config.toml
d_model = 256
head_dim = 128
d_mlp = 1024
norm = "layernorm"
positions = "learned"
attn_scale = 0.0884
parallel_block = false
init_std_qkv = 0.0265
init_std_o = 0.0
optimizer = "soap_variant"
weight_decay = 0.17
schedule = "wsd"
decay_shape = "linear"
doc_mask = true
steps = 2726
Each number is 200 + 30 x the weight over the matrix's rms, rounded and kept within 0 to 999. Layers, rows and columns count from 0.

# down: layer 10 MLP down (transposed), 1024x256, rms 0.0833, rows 656-755, columns 32-63
# up: layer 10 MLP up, 1024x256, rms 0.0927, rows 657-756, columns 32-63
down656,209,199,229,200,208,274,221,225,201,144,170,215,221,210,150,205,200,232,216,157,165,183,219,207,190,276,252,194,184,124,188,210
up657,195,199,213,218,155,203,184,153,156,212,184,204,153,243,155,231,239,212,220,202,215,191,152,245,164,197,188,241,196,238,201,224
down657,205,216,218,226,149,160,213,212,151,215,221,254,186,194,185,235,190,202,131,243,229,224,220,174,141,259,226,187,171,297,194,195
up658,273,183,193,162,212,225,171,244,162,210,244,214,193,160,217,161,208,178,211,214,169,153,171,185,178,199,219,161,200,182,216,249
down658,171,164,205,221,189,128,196,171,193,212,213,282,211,228,220,185,172,215,162,168,217,173,174,169,162,209,198,231,179,295,198,189
up659,196,256,185,202,171,169,203,186,170,173,186,151,158,242,140,202,153,180,162,204,199,174,227,255,233,247,250,231,214,215,228,204
down659,214,222,242,191,243,203,129,161,216,219,220,208,212,178,179,169,225,224,194,184,205,238,189,193,218,217,175,214,125,210,274,201
up660,204,190,246,204,176,188,214,172,211,217,227,202,250,226,208,224,248,207,160,153,192,162,205,178,166,208,150,204,233,222,149,274
down660,218,199,171,191,164,212,242,157,220,181,206,199,214,164,160,136,160,186,214,188,225,151,190,193,147,206,210,244,159,218,221,244
up661,205,144,232,159,206,230,255,219,220,232,238,196,196,219,168,214,199,198,235,142,201,236,235,221,184,174,204,217,196,211,198,170
down661,182,210,190,220,194,252,180,182,241,206,162,188,188,240,215,199,182,200,260,185,201,180,154,194,195,206,185,175,210,207,147,193
up662,216,223,244,215,200,202,182,174,238,159,239,197,131,226,209,218,221,224,236,169,277,188,210,186,206,207,245,195,187,247,186,204
down662,196,193,231,188,155,206,196,246,186,177,237,194,184,176,145,212,147,189,175,199,151,182,177,247,212,171,199,231,181,251,182,197
up663,171,178,185,212,168,204,177,146,212,249,214,183,169,227,206,232,188,159,210,216,260,197,279,198,196,147,199,200,139,205,236,232
down663,218,214,242,181,140,220,175,235,179,212,175,254,223,134,215,250,146,179,254,244,207,174,163,246,156,155,203,206,206,211,248,180
up664,200,244,206,185,200,226,226,206,215,195,192,195,227,158,211,197,193,231,214,209,235,218,164,156,184,181,247,136,211,232,198,203
down664,238,205,249,222,182,221,198,196,202,152,179,159,279,193,188,216,220,171,161,195,168,191,204,251,238,195,173,164,190,199,198,124
up665,205,172,183,159,137,227,184,197,148,138,243,239,220,184,126,133,181,173,211,163,220,229,238,166,187,225,190,144,154,183,198,206
down665,259,190,210,177,194,159,220,182,202,212,182,221,186,221,225,234,184,171,237,229,206,204,166,280,170,178,163,171,191,159,198,195
up666,221,173,229,206,201,168,161,198,234,138,228,210,187,159,202,216,199,223,216,192,188,271,217,226,178,195,197,197,192,238,219,194
down666,266,186,210,212,207,204,222,192,179,225,211,204,233,199,144,194,174,167,176,212,188,210,174,161,176,204,182,250,175,236,193,168
up667,224,180,193,191,248,193,198,194,217,245,196,205,180,177,215,123,223,214,240,222,206,199,229,221,178,211,219,224,177,205,197,240
down667,230,197,223,170,212,173,175,208,206,212,190,190,258,182,212,188,182,162,200,191,247,252,214,197,186,165,208,172,187,81,161,192
up668,207,229,162,199,207,219,193,192,204,212,221,138,205,227,220,179,233,196,169,165,190,191,205,213,233,226,228,233,155,154,199,153
down668,208,171,212,199,209,193,208,248,271,178,227,168,232,205,188,199,217,199,152,240,226,220,237,230,181,174,157,191,188,282,217,192
up669,192,170,174,170,221,203,194,177,211,205,232,173,208,203,160,172,231,187,203,178,147,224,184,149,243,222,148,197,209,217,200,165
down669,228,212,207,122,242,186,204,228,212,269,232,201,178,189,220,194,191,242,175,166,217,227,166,201,243,198,231,160,235,258,226,192
up670,243,161,223,233,222,156,191,212,219,152,176,165,203,223,185,189,228,233,230,174,154,222,183,226,270,200,240,190,225,161,202,270
down670,207,193,245,193,210,159,175,220,195,248,202,244,124,225,252,194,199,218,210,214,178,170,246,251,164,192,231,156,163,195,217,173
up671,168,192,230,178,171,203,156,171,184,172,218,183,192,201,196,164,231,153,213,168,175,206,173,198,207,183,186,149,223,169,195,221
down671,203,254,201,249,228,245,223,223,199,208,249,165,211,212,214,229,213,200,194,210,198,254,210,214,243,205,226,221,154,234,183,223
up672,186,185,197,211,190,208,222,233,208,233,243,240,200,212,294,205,218,205,166,237,206,242,212,251,197,175,172,180,212,184,205,157
down672,247,217,158,215,200,215,196,212,225,222,253,199,189,196,192,228,185,218,223,186,234,212,194,194,209,207,153,207,198,135,216,198
up673,168,177,226,163,248,215,200,161,210,160,208,147,146,191,196,180,173,174,165,269,232,169,209,197,257,214,168,212,159,259,190,189
down673,214,155,256,212,160,161,209,214,171,167,215,217,167,199,166,160,210,136,245,198,206,194,183,196,176,190,233,295,225,222,232,198
up674,200,240,155,214,213,200,240,191,219,213,177,140,259,191,190,168,180,162,199,155,178,210,218,227,234,136,166,221,223,156,237,223
down674,206,183,171,217,158,173,193,188,208,227,202,132,179,205,196,184,199,187,243,215,238,240,185,211,188,194,215,181,178,97,231,205
up675,181,198,214,167,189,196,193,213,179,193,158,203,178,191,217,135,229,256,229,223,197,178,264,230,199,251,190,185,193,240,221,201
down675,190,192,281,137,165,168,203,213,290,211,157,226,221,177,137,158,240,174,242,190,183,196,223,159,193,211,127,122,244,274,159,201
up676,190,232,242,170,225,188,161,154,209,188,160,172,172,204,203,197,240,228,253,126,214,204,181,275,206,234,168,187,218,189,204,166
down676,230,258,201,219,209,153,182,252,180,242,192,239,245,179,194,235,179,212,226,157,146,211,181,254,182,173,246,237,232,224,248,184
up677,186,238,196,251,198,218,238,171,219,240,206,172,218,196,185,219,198,160,220,171,175,168,226,167,203,105,206,227,170,211,224,174
down677,253,229,223,219,147,201,197,211,213,235,230,194,166,234,141,213,190,197,157,168,172,216,212,225,182,186,175,163,187,157,202,222
up678,228,234,201,164,158,180,214,215,240,273,170,170,247,229,198,177,183,156,208,212,223,172,229,231,176,220,158,185,231,224,206,181
down678,278,154,201,208,227,191,209,181,197,162,253,186,239,199,149,207,216,195,234,239,201,247,221,193,207,223,177,226,224,155,168,195
up679,207,234,213,203,291,216,210,203,194,176,241,189,178,173,226,209,285,221,218,254,210,159,225,212,248,216,195,221,211,214,178,184
down679,217,148,154,242,152,227,152,234,230,191,183,239,224,245,251,187,215,218,253,175,210,206,228,205,139,191,183,177,185,220,211,238
up680,235,246,251,168,137,214,196,241,192,192,219,203,170,179,174,210,176,239,195,252,206,233,209,181,177,216,220,206,162,202,177,165
down680,240,205,167,198,205,182,201,204,208,204,186,210,196,247,194,227,215,215,192,246,187,163,170,267,222,203,188,222,206,166,169,162
up681,158,205,190,214,179,191,204,221,180,144,221,207,227,196,284,170,225,236,171,221,182,195,120,227,160,176,189,199,184,247,167,170
down681,192,240,212,199,222,208,229,159,225,225,195,170,190,236,199,203,123,133,237,186,162,224,214,181,167,234,201,226,196,147,194,225
up682,158,197,183,183,234,216,158,206,220,177,179,183,209,192,136,209,232,228,175,200,173,184,237,217,244,166,161,227,172,208,211,185
down682,223,217,169,216,174,206,204,240,191,206,221,165,235,122,177,188,220,186,225,168,233,231,139,211,197,196,206,181,248,135,242,211
up683,218,266,171,225,144,162,213,207,183,145,166,151,206,130,244,165,203,185,190,128,190,229,241,150,179,172,144,155,209,170,238,218
down683,193,234,188,216,204,216,211,210,224,164,217,131,209,189,182,200,182,157,201,157,210,212,215,200,120,179,258,165,232,93,221,211
up684,209,204,190,215,213,191,144,191,196,188,223,169,253,182,172,167,241,221,175,173,270,190,198,245,203,214,180,186,179,174,178,238
down684,221,181,233,183,233,162,218,216,157,207,146,197,233,197,231,177,200,258,186,199,221,179,157,201,204,188,181,202,228,158,138,227
up685,182,236,203,215,215,230,166,206,192,160,166,161,246,135,221,191,191,195,167,230,176,208,182,224,163,188,198,206,194,222,124,167
down685,193,201,214,172,211,209,194,233,181,167,163,194,152,225,237,198,212,190,188,237,241,171,127,159,148,231,159,145,202,196,201,260
up686,209,177,162,218,193,229,184,196,200,229,234,214,246,181,209,246,148,202,214,171,191,227,200,167,165,204,179,236,176,198,200,226
down686,166,218,208,217,188,187,230,214,221,231,188,206,224,188,215,198,180,187,218,227,202,162,184,204,250,181,154,259,203,279,189,216
up687,166,190,222,188,240,135,227,179,201,198,225,165,215,191,165,182,227,216,214,193,201,199,254,230,174,239,200,185,231,200,210,199
down687,213,192,186,170,162,172,181,228,221,177,229,174,198,182,182,176,158,201,192,175,229,206,222,242,205,201,194,256,215,173,274,127
up688,217,188,237,193,92,223,174,211,235,164,177,262,174,233,199,165,189,181,215,218,142,180,211,138,165,210,158,201,156,222,162,176
down688,193,238,191,203,155,172,205,170,207,192,248,256,217,225,176,183,138,154,215,195,167,111,138,211,213,210,174,139,280,221,172,182
up689,221,185,221,150,212,193,144,231,241,207,221,151,196,233,239,163,180,218,192,217,195,230,240,207,190,272,212,205,197,208,179,217
down689,200,182,168,190,161,222,238,238,167,171,226,189,244,256,184,192,200,202,192,224,189,193,134,209,218,231,174,183,217,206,213,171
up690,211,184,170,155,164,189,182,200,183,207,206,236,223,229,179,209,185,152,236,186,166,188,217,194,192,145,194,207,240,214,179,208
down690,193,221,195,159,224,229,293,174,173,185,155,253,197,229,175,185,224,231,192,166,223,195,220,175,158,209,155,150,154,219,198,152
up691,156,193,160,184,207,147,164,178,224,283,226,196,187,201,207,173,183,205,177,236,172,247,213,203,198,245,229,225,183,190,205,227
down691,212,278,212,208,211,261,233,189,141,176,207,184,259,206,198,167,142,197,153,216,151,175,141,174,200,209,237,170,234,141,187,211
up692,187,146,234,203,167,172,255,153,99,181,204,199,239,288,222,188,193,231,289,192,179,208,202,181,145,230,151,196,266,210,206,187
down692,216,249,185,224,150,193,236,227,234,240,242,242,216,271,191,259,197,184,117,219,212,224,199,189,214,190,166,173,143,168,141,197
up693,207,164,206,196,234,204,178,227,166,191,248,178,198,170,206,197,216,146,211,166,153,235,207,199,182,234,184,216,207,162,222,197
down693,202,182,114,184,182,239,245,195,216,198,162,198,236,268,197,161,219,218,193,186,202,204,196,221,189,166,230,218,255,130,195,229
up694,184,179,179,185,194,235,243,237,213,186,200,163,173,233,202,198,231,214,259,158,225,232,232,247,183,210,199,220,183,146,206,254
down694,206,200,182,196,204,222,233,296,203,192,194,175,207,192,184,162,211,248,177,218,181,222,223,198,191,193,179,210,216,240,226,228
up695,158,186,240,220,159,164,185,224,228,213,214,281,184,165,242,178,189,217,253,225,192,254,206,172,213,210,240,160,199,181,215,237
down695,209,180,230,206,156,211,149,169,205,226,172,188,239,263,130,180,233,271,193,190,208,176,240,175,175,144,210,189,185,165,170,195
up696,216,217,173,172,231,191,210,161,220,211,141,208,173,145,198,209,197,237,188,205,205,225,181,180,213,209,223,201,172,169,164,221
down696,220,232,243,245,141,206,212,239,203,242,195,153,222,188,164,207,267,191,192,159,221,165,225,213,224,262,212,190,211,222,263,222
up697,159,229,202,206,132,182,174,127,176,232,242,215,147,196,205,213,168,209,198,210,202,190,211,212,225,213,125,212,202,210,233,237
down697,193,188,186,212,201,194,174,242,199,212,165,199,203,177,232,195,144,197,226,200,184,147,157,132,201,204,198,153,222,107,213,174
up698,162,215,232,187,250,204,200,192,221,191,167,218,213,250,247,216,181,261,220,209,197,214,273,289,181,195,174,221,207,223,240,170
down698,215,240,206,160,225,175,176,226,271,178,163,200,203,210,210,186,188,166,205,234,236,202,213,172,172,147,212,181,245,210,213,212
up699,240,190,231,247,234,198,201,233,171,169,245,181,237,210,180,181,209,139,211,231,189,179,234,216,208,185,195,175,193,180,240,179
down699,194,169,202,178,185,200,178,195,173,205,187,218,236,165,183,214,183,173,217,189,241,196,199,169,190,185,166,196,227,87,241,186
up700,176,254,241,264,198,203,178,190,206,161,173,205,216,188,184,200,264,184,247,171,205,222,185,208,243,196,183,233,217,202,183,156
down700,251,229,168,190,245,207,212,218,210,197,204,190,199,222,190,221,200,186,239,248,230,211,219,206,128,175,169,236,206,247,196,252
up701,142,193,218,141,204,166,181,204,207,223,267,188,218,222,195,213,198,200,186,212,147,170,196,205,210,211,187,230,208,245,196,174
down701,206,219,226,222,185,213,208,145,195,205,200,175,253,267,224,189,157,172,205,253,195,115,185,208,153,122,246,172,165,301,232,193
up702,194,198,244,124,228,233,156,275,167,151,187,202,182,164,210,195,224,227,249,248,252,183,266,225,164,187,228,203,196,228,186,189
down702,243,155,183,184,139,186,179,238,205,230,204,195,187,206,240,287,200,251,169,218,190,224,197,272,219,212,143,266,246,209,238,193
up703,171,140,218,242,227,169,171,176,210,206,196,234,169,235,191,228,213,190,228,189,292,133,149,148,203,210,216,217,183,230,223,191
down703,224,191,223,222,186,229,185,228,205,211,176,239,213,188,169,172,203,174,209,182,179,253,260,191,208,174,123,197,192,192,229,224
up704,209,214,257,221,148,198,198,142,174,232,197,258,194,208,189,233,254,144,219,173,219,215,174,182,233,220,190,150,233,246,172,151
down704,226,225,169,185,160,166,203,203,167,193,139,174,220,171,217,178,187,186,210,205,196,184,235,202,281,198,235,183,191,104,152,222
up705,209,237,208,244,152,186,256,127,198,167,153,219,217,179,194,211,193,185,198,208,201,215,197,238,188,140,149,207,185,223,150,215
down705,124,201,206,206,203,284,127,230,202,192,243,173,169,224,230,189,136,181,186,248,165,245,193,172,224,220,202,153,247,153,239,170
up706,216,196,208,201,135,151,203,198,170,244,126,171,207,168,236,221,229,195,213,183,137,220,187,187,210,218,173,247,203,249,209,265
down706,191,188,190,218,197,179,152,212,196,185,182,194,219,171,191,168,245,203,231,209,201,177,218,164,171,202,262,151,192,269,151,176
up707,279,175,223,202,162,159,183,210,220,252,192,212,196,180,194,199,251,207,227,187,212,210,181,198,209,227,229,198,195,183,166,258
down707,162,231,247,242,165,182,200,195,232,220,190,309,179,202,179,216,186,166,132,209,190,213,161,219,179,225,234,198,199,234,173,162
up708,208,234,211,234,220,160,220,204,182,236,142,189,207,167,185,237,237,176,195,209,245,155,236,234,152,199,212,198,168,172,189,209
down708,231,220,183,271,153,233,197,229,150,152,234,211,232,226,155,188,212,189,209,127,227,138,214,158,149,167,221,166,120,232,154,215
up709,155,231,208,197,193,194,163,188,201,145,206,194,176,223,200,208,184,190,205,215,224,150,243,203,217,202,189,193,207,202,242,216
down709,207,171,240,179,175,279,208,217,178,216,168,190,238,248,181,186,235,221,163,158,169,215,183,191,210,200,166,212,230,219,242,161
up710,220,250,229,165,213,175,156,173,173,246,235,205,229,156,250,210,190,183,188,241,184,258,203,188,239,190,201,229,197,203,193,197
down710,196,184,146,157,178,242,197,185,193,195,210,184,171,206,169,217,164,217,184,183,182,147,131,181,123,161,217,151,195,326,185,206
up711,255,234,237,187,219,186,217,196,142,218,227,179,188,192,200,196,176,176,201,213,195,162,167,259,203,183,143,208,141,215,211,216
down711,233,250,165,255,202,187,147,196,201,227,183,174,160,218,159,216,154,153,202,168,205,208,218,208,224,156,244,215,213,114,189,165
up712,245,174,257,208,193,218,165,251,222,177,208,154,205,220,203,232,195,217,211,161,203,212,186,204,165,265,170,152,210,254,186,161
down712,236,223,178,223,233,173,181,231,225,171,166,199,237,177,202,187,173,173,208,221,227,206,195,252,189,169,190,243,207,220,124,205
up713,273,174,242,174,168,182,150,209,206,173,206,221,181,203,190,169,193,168,213,213,154,150,193,191,188,196,223,164,266,183,162,218
down713,172,232,175,222,207,169,289,269,195,201,201,228,186,204,178,180,221,254,175,240,222,206,203,180,196,223,234,174,206,231,163,195
up714,198,216,213,176,223,245,175,220,151,247,179,189,231,190,196,201,201,181,194,165,211,194,206,195,214,186,197,213,191,162,181,218
down714,216,196,182,173,220,259,190,202,201,176,206,150,206,185,215,215,195,168,210,207,203,204,204,202,189,221,192,279,190,250,172,195
up715,253,193,141,144,168,148,237,155,234,218,170,196,192,188,190,177,219,230,257,145,229,239,216,138,205,231,181,215,199,211,212,202
down715,204,165,228,227,202,209,128,189,224,163,248,227,233,193,186,223,194,191,230,196,157,229,210,198,205,250,248,185,199,162,232,180
up716,178,161,158,274,215,160,207,223,203,157,170,144,239,188,247,213,237,167,211,199,193,202,247,177,196,233,161,199,167,160,266,227
down716,258,189,166,182,176,205,201,150,207,212,198,234,183,170,198,189,173,215,213,246,185,243,185,182,204,189,204,183,161,54,178,201
up717,209,172,193,155,164,138,198,206,239,179,185,173,175,196,208,183,157,155,228,164,227,214,237,167,222,264,188,237,167,262,201,242
down717,234,206,220,256,157,208,141,178,129,227,128,156,210,142,208,202,190,223,117,156,223,200,132,209,218,181,211,216,218,164,178,178
up718,224,158,237,256,216,176,219,212,220,197,188,236,210,226,170,221,130,179,199,238,224,190,260,180,238,227,190,162,211,184,250,200
down718,153,191,205,208,183,212,129,170,132,255,161,167,196,174,170,167,206,258,209,169,174,184,289,211,193,241,206,224,223,194,188,234
up719,183,183,267,197,214,212,214,238,161,223,227,248,186,196,182,195,183,192,192,232,236,194,113,175,181,178,193,196,173,252,140,210
down719,206,171,263,153,197,216,240,223,233,224,225,261,199,249,202,155,153,248,196,193,187,238,203,208,201,164,214,204,181,198,221,241
up720,256,155,198,211,188,186,170,200,160,217,228,234,237,231,215,220,185,201,244,212,203,255,199,149,197,155,186,160,129,152,246,207
down720,134,227,137,230,232,244,225,201,158,180,209,230,199,186,215,223,166,200,190,175,201,207,178,208,220,201,205,205,226,197,199,172
up721,204,212,183,180,191,182,204,223,229,210,272,182,194,177,195,200,157,204,218,179,213,179,201,195,214,219,235,206,151,215,234,165
down721,216,125,184,210,231,190,239,250,212,263,171,150,195,189,294,213,214,151,198,185,177,217,196,202,221,181,243,156,103,211,217,186
up722,184,221,236,221,216,248,274,145,168,160,226,188,218,187,134,209,159,236,217,251,231,240,207,208,238,128,188,167,210,186,245,206
down722,191,154,244,201,216,228,111,208,193,191,249,162,158,236,209,179,129,211,221,173,209,209,172,190,188,220,218,192,201,102,208,137
up723,247,126,186,216,236,232,145,174,225,193,201,224,153,214,273,207,230,238,249,189,162,152,233,211,202,165,174,197,173,195,221,208
down723,246,168,241,251,199,234,164,208,192,185,261,174,270,203,209,177,194,227,178,189,218,186,231,182,166,184,222,330,213,196,190,180
up724,215,159,163,199,195,159,161,183,216,184,228,218,202,169,197,272,213,232,191,219,163,246,203,177,240,177,253,199,198,261,183,164
down724,209,158,153,192,203,247,223,158,167,194,224,200,183,163,191,202,196,181,254,164,162,234,190,174,194,234,182,211,192,244,197,182
up725,171,193,216,163,171,206,231,222,187,214,178,151,191,205,205,191,192,205,238,204,181,182,199,204,218,220,196,216,168,157,187,177
down725,231,223,244,179,209,212,149,176,234,214,225,237,197,192,210,109,236,135,162,246,196,201,175,192,187,184,196,196,205,250,217,181
up726,173,188,166,200,181,217,165,197,237,217,169,249,176,233,217,179,223,168,191,214,173,164,190,177,184,182,220,203,185,184,201,174
down726,154,212,185,220,210,165,210,172,166,231,197,209,241,181,250,235,190,232,213,217,183,188,202,212,188,244,179,196,185,139,246,222
up727,155,193,258,275,176,190,268,178,219,285,215,185,207,180,197,151,183,210,246,216,211,259,228,147,230,203,264,190,187,163,231,173
down727,192,215,234,223,163,201,181,212,202,160,227,212,241,218,169,191,235,204,201,229,149,208,201,223,146,198,239,152,200,163,249,210
up728,225,226,189,171,206,172,243,181,172,262,176,229,171,257,197,188,241,199,208,153,197,208,208,159,165,207,190,206,183,230,226,137
down728,159,157,205,193,215,153,172,226,157,241,207,192,172,184,197,180,193,210,250,247,190,232,216,197,243,176,203,211,180,207,208,216
up729,200,141,183,180,181,225,227,206,174,231,247,257,194,241,171,210,209,143,198,195,165,244,227,217,168,169,195,214,165,213,194,210
down729,180,201,194,200,220,216,233,170,182,188,178,216,148,213,153,260,205,175,156,234,259,180,195,268,204,191,184,163,245,214,190,204
up730,305,210,204,189,192,237,206,205,224,176,181,230,211,174,204,196,217,147,232,203,163,158,193,169,176,206,175,203,244,218,232,227
down730,178,184,211,210,208,184,151,192,223,209,203,185,166,206,165,196,161,133,215,208,185,191,169,140,198,254,177,232,238,248,204,170
up731,138,171,199,207,188,231,185,206,187,224,205,179,209,244,256,187,184,203,217,237,220,178,214,175,189,251,198,207,204,205,185,203
down731,239,180,218,205,219,200,231,209,241,176,261,183,177,242,220,238,189,141,196,164,190,187,249,171,181,182,212,169,240,235,168,237
up732,199,159,212,215,202,233,220,168,243,172,135,182,174,198,198,220,200,219,177,217,170,136,230,243,252,243,178,207,260,183,211,218
down732,185,192,165,217,168,183,215,169,192,244,204,197,173,254,172,189,212,251,215,221,207,254,184,167,239,183,211,238,218,187,155,187
up733,170,170,204,179,247,148,202,212,198,164,210,230,194,202,202,164,221,225,197,140,162,160,185,167,200,204,198,191,166,182,181,229
down733,287,207,205,209,198,181,171,234,210,204,201,250,205,182,207,201,219,166,208,233,239,195,188,204,153,218,227,225,210,256,158,148
up734,218,255,223,155,197,210,173,227,220,163,268,241,191,194,164,158,210,230,251,194,159,225,223,167,241,202,180,217,146,207,180,177
down734,189,187,171,169,212,213,196,129,211,250,201,213,220,250,224,198,182,158,185,195,224,194,188,155,163,232,232,165,193,310,227,199
up735,203,193,187,266,217,253,183,259,157,197,258,165,184,205,176,184,190,224,183,214,208,210,141,180,212,152,204,275,136,195,239,201
down735,187,228,203,227,239,198,237,217,191,190,198,244,184,205,226,158,193,215,257,220,224,208,195,174,177,192,313,192,157,198,170,167
up736,206,195,192,188,249,196,171,143,212,159,206,145,144,200,256,166,231,184,244,180,169,177,203,146,172,226,161,157,134,221,200,210
down736,179,228,196,180,196,245,200,204,189,209,188,179,205,223,213,168,178,204,190,203,220,180,170,216,189,195,230,233,214,281,168,175
up737,234,227,261,191,198,189,222,164,197,179,204,216,237,185,139,216,237,188,179,229,142,205,192,155,215,209,155,191,230,198,225,171
down737,213,197,207,183,220,216,212,228,211,206,194,202,191,219,211,216,254,144,211,134,234,278,215,208,189,198,268,212,191,270,198,234
up738,194,171,227,169,185,185,177,165,191,208,183,182,181,180,218,214,209,162,242,219,136,221,133,187,222,130,227,194,261,211,162,224
down738,184,208,213,223,235,145,201,212,227,211,153,120,213,152,186,244,221,153,221,214,164,224,255,202,223,175,186,232,213,165,223,132
up739,178,169,201,204,253,171,146,181,200,192,219,181,130,150,156,162,187,192,202,183,161,174,218,194,222,231,189,229,201,188,200,167
down739,175,181,209,201,227,242,186,209,184,154,200,219,204,140,161,233,266,200,230,203,199,223,220,185,176,181,220,201,221,225,140,191
up740,250,217,199,240,183,180,136,180,180,192,174,185,211,210,200,197,223,153,166,186,189,210,223,259,263,179,120,245,194,162,126,169
down740,183,178,193,168,248,185,224,224,228,221,198,163,213,149,221,203,154,173,197,263,210,184,170,205,159,247,184,148,209,191,206,227
up741,190,250,213,205,103,209,193,207,187,172,202,164,162,234,216,212,179,184,209,247,213,168,214,158,188,213,193,201,167,185,191,216
down741,249,203,257,196,201,201,221,244,191,169,248,261,218,223,191,192,197,207,185,146,240,207,188,219,158,169,235,164,167,170,206,175
up742,222,238,230,243,157,175,168,193,193,156,212,236,219,222,159,209,186,168,250,243,163,226,205,222,220,232,208,232,237,211,222,173
down742,201,191,277,173,214,149,180,214,202,172,198,191,206,151,164,150,254,205,208,188,206,190,199,190,246,196,175,221,204,220,202,195
up743,224,191,244,194,183,169,173,193,179,205,209,215,233,238,157,207,189,200,178,206,170,214,234,188,181,243,215,174,170,222,197,166
down743,215,210,184,233,204,147,228,234,177,181,184,198,206,203,215,188,188,163,167,240,146,168,191,185,219,188,232,196,223,109,185,166
up744,220,168,190,175,199,144,244,149,192,230,173,157,177,164,213,197,215,217,207,210,193,198,228,166,226,258,154,191,226,190,214,169
down744,198,230,146,184,189,223,145,148,204,230,215,207,202,170,185,212,220,222,248,220,154,228,200,180,200,189,190,202,240,172,198,209
up745,173,153,170,230,250,181,213,198,221,193,133,147,213,228,185,231,208,255,156,214,267,229,223,146,248,236,172,227,210,188,245,174
down745,191,161,179,245,135,162,213,175,249,215,204,211,186,183,217,187,191,190,231,169,188,240,120,235,161,166,206,195,183,142,206,220
up746,214,155,219,188,196,221,182,198,215,190,230,190,158,227,183,189,208,245,177,176,218,157,209,176,231,184,177,188,239,125,232,193
down746,208,198,183,216,213,220,235,204,204,214,172,162,204,185,223,185,188,139,199,286,183,231,181,165,145,235,215,229,181,85,162,205
up747,214,123,266,225,160,186,209,196,243,240,230,187,210,178,187,220,214,205,177,221,201,232,222,170,218,190,220,172,267,119,176,183
down747,260,171,272,217,207,206,181,184,205,222,219,207,165,191,184,220,241,192,250,195,207,198,187,188,275,134,190,214,220,209,231,214
up748,193,192,212,194,210,170,198,184,217,143,213,213,202,192,219,229,153,190,229,220,158,205,179,226,252,197,194,171,278,223,201,204
down748,204,173,218,201,227,157,218,223,187,172,210,206,217,185,245,206,168,208,226,227,194,190,203,215,225,220,216,114,177,123,233,211
up749,204,201,170,175,237,250,208,134,215,157,204,200,194,164,125,199,254,194,238,230,234,247,273,197,234,230,253,184,233,212,195,171
down749,187,168,134,183,207,178,215,211,224,202,216,271,209,119,129,214,267,210,191,205,151,170,229,224,245,206,213,222,209,253,212,182
up750,177,208,204,205,175,208,261,190,185,186,197,177,151,207,155,268,198,253,234,178,192,197,214,217,206,196,217,216,195,160,114,255
down750,169,218,198,188,194,172,222,235,221,154,183,155,244,215,194,233,153,186,199,241,233,189,175,178,186,174,198,198,201,246,225,183
up751,189,190,253,213,190,217,216,181,217,204,202,193,151,270,196,165,232,253,190,166,178,203,201,182,253,229,188,179,204,180,173,197
down751,207,193,234,210,228,172,165,181,219,198,153,185,193,193,238,232,199,150,180,192,203,220,189,193,224,188,139,220,199,294,280,266
up752,205,245,195,190,176,222,166,176,181,159,149,199,220,240,211,140,250,228,201,231,210,186,227,216,183,190,173,186,179,216,214,200
down752,212,171,165,187,205,175,164,209,191,234,185,187,215,270,194,226,218,196,180,221,217,206,174,229,149,207,239,169,223,231,202,153
up753,225,210,215,215,239,167,224,135,182,207,213,161,225,202,209,156,240,220,179,163,265,207,201,196,178,219,219,225,255,169,240,225
down753,224,197,248,163,196,227,210,224,209,203,170,203,174,233,205,257,164,168,250,193,182,167,167,216,255,236,237,131,180,178,223,199
up754,239,189,213,158,198,224,200,255,252,182,113,190,132,145,230,168,239,275,208,247,208,222,200,204,233,175,209,182,179,205,196,224
down754,165,204,221,242,211,176,202,227,182,217,242,226,185,196,139,211,190,184,225,212,212,208,197,187,217,206,204,224,239,86,232,224
up755,231,258,175,179,142,156,250,205,209,252,236,209,215,172,244,228,211,264,236,224,196,164,194,231,207,192,207,239,203,202,185,220
down755,198,188,213,179,215,213,239,229,207,212,293,233,163,213,194,261,191,230,177,209,174,150,172,204,167,153,205,200,288,309,219,237
up756,222,180,222,180,228,170,221,248,205,200,214,192,161,209,208,139,195,211,159,208,138,172,235,207,200,227,208,170,207,193,208,232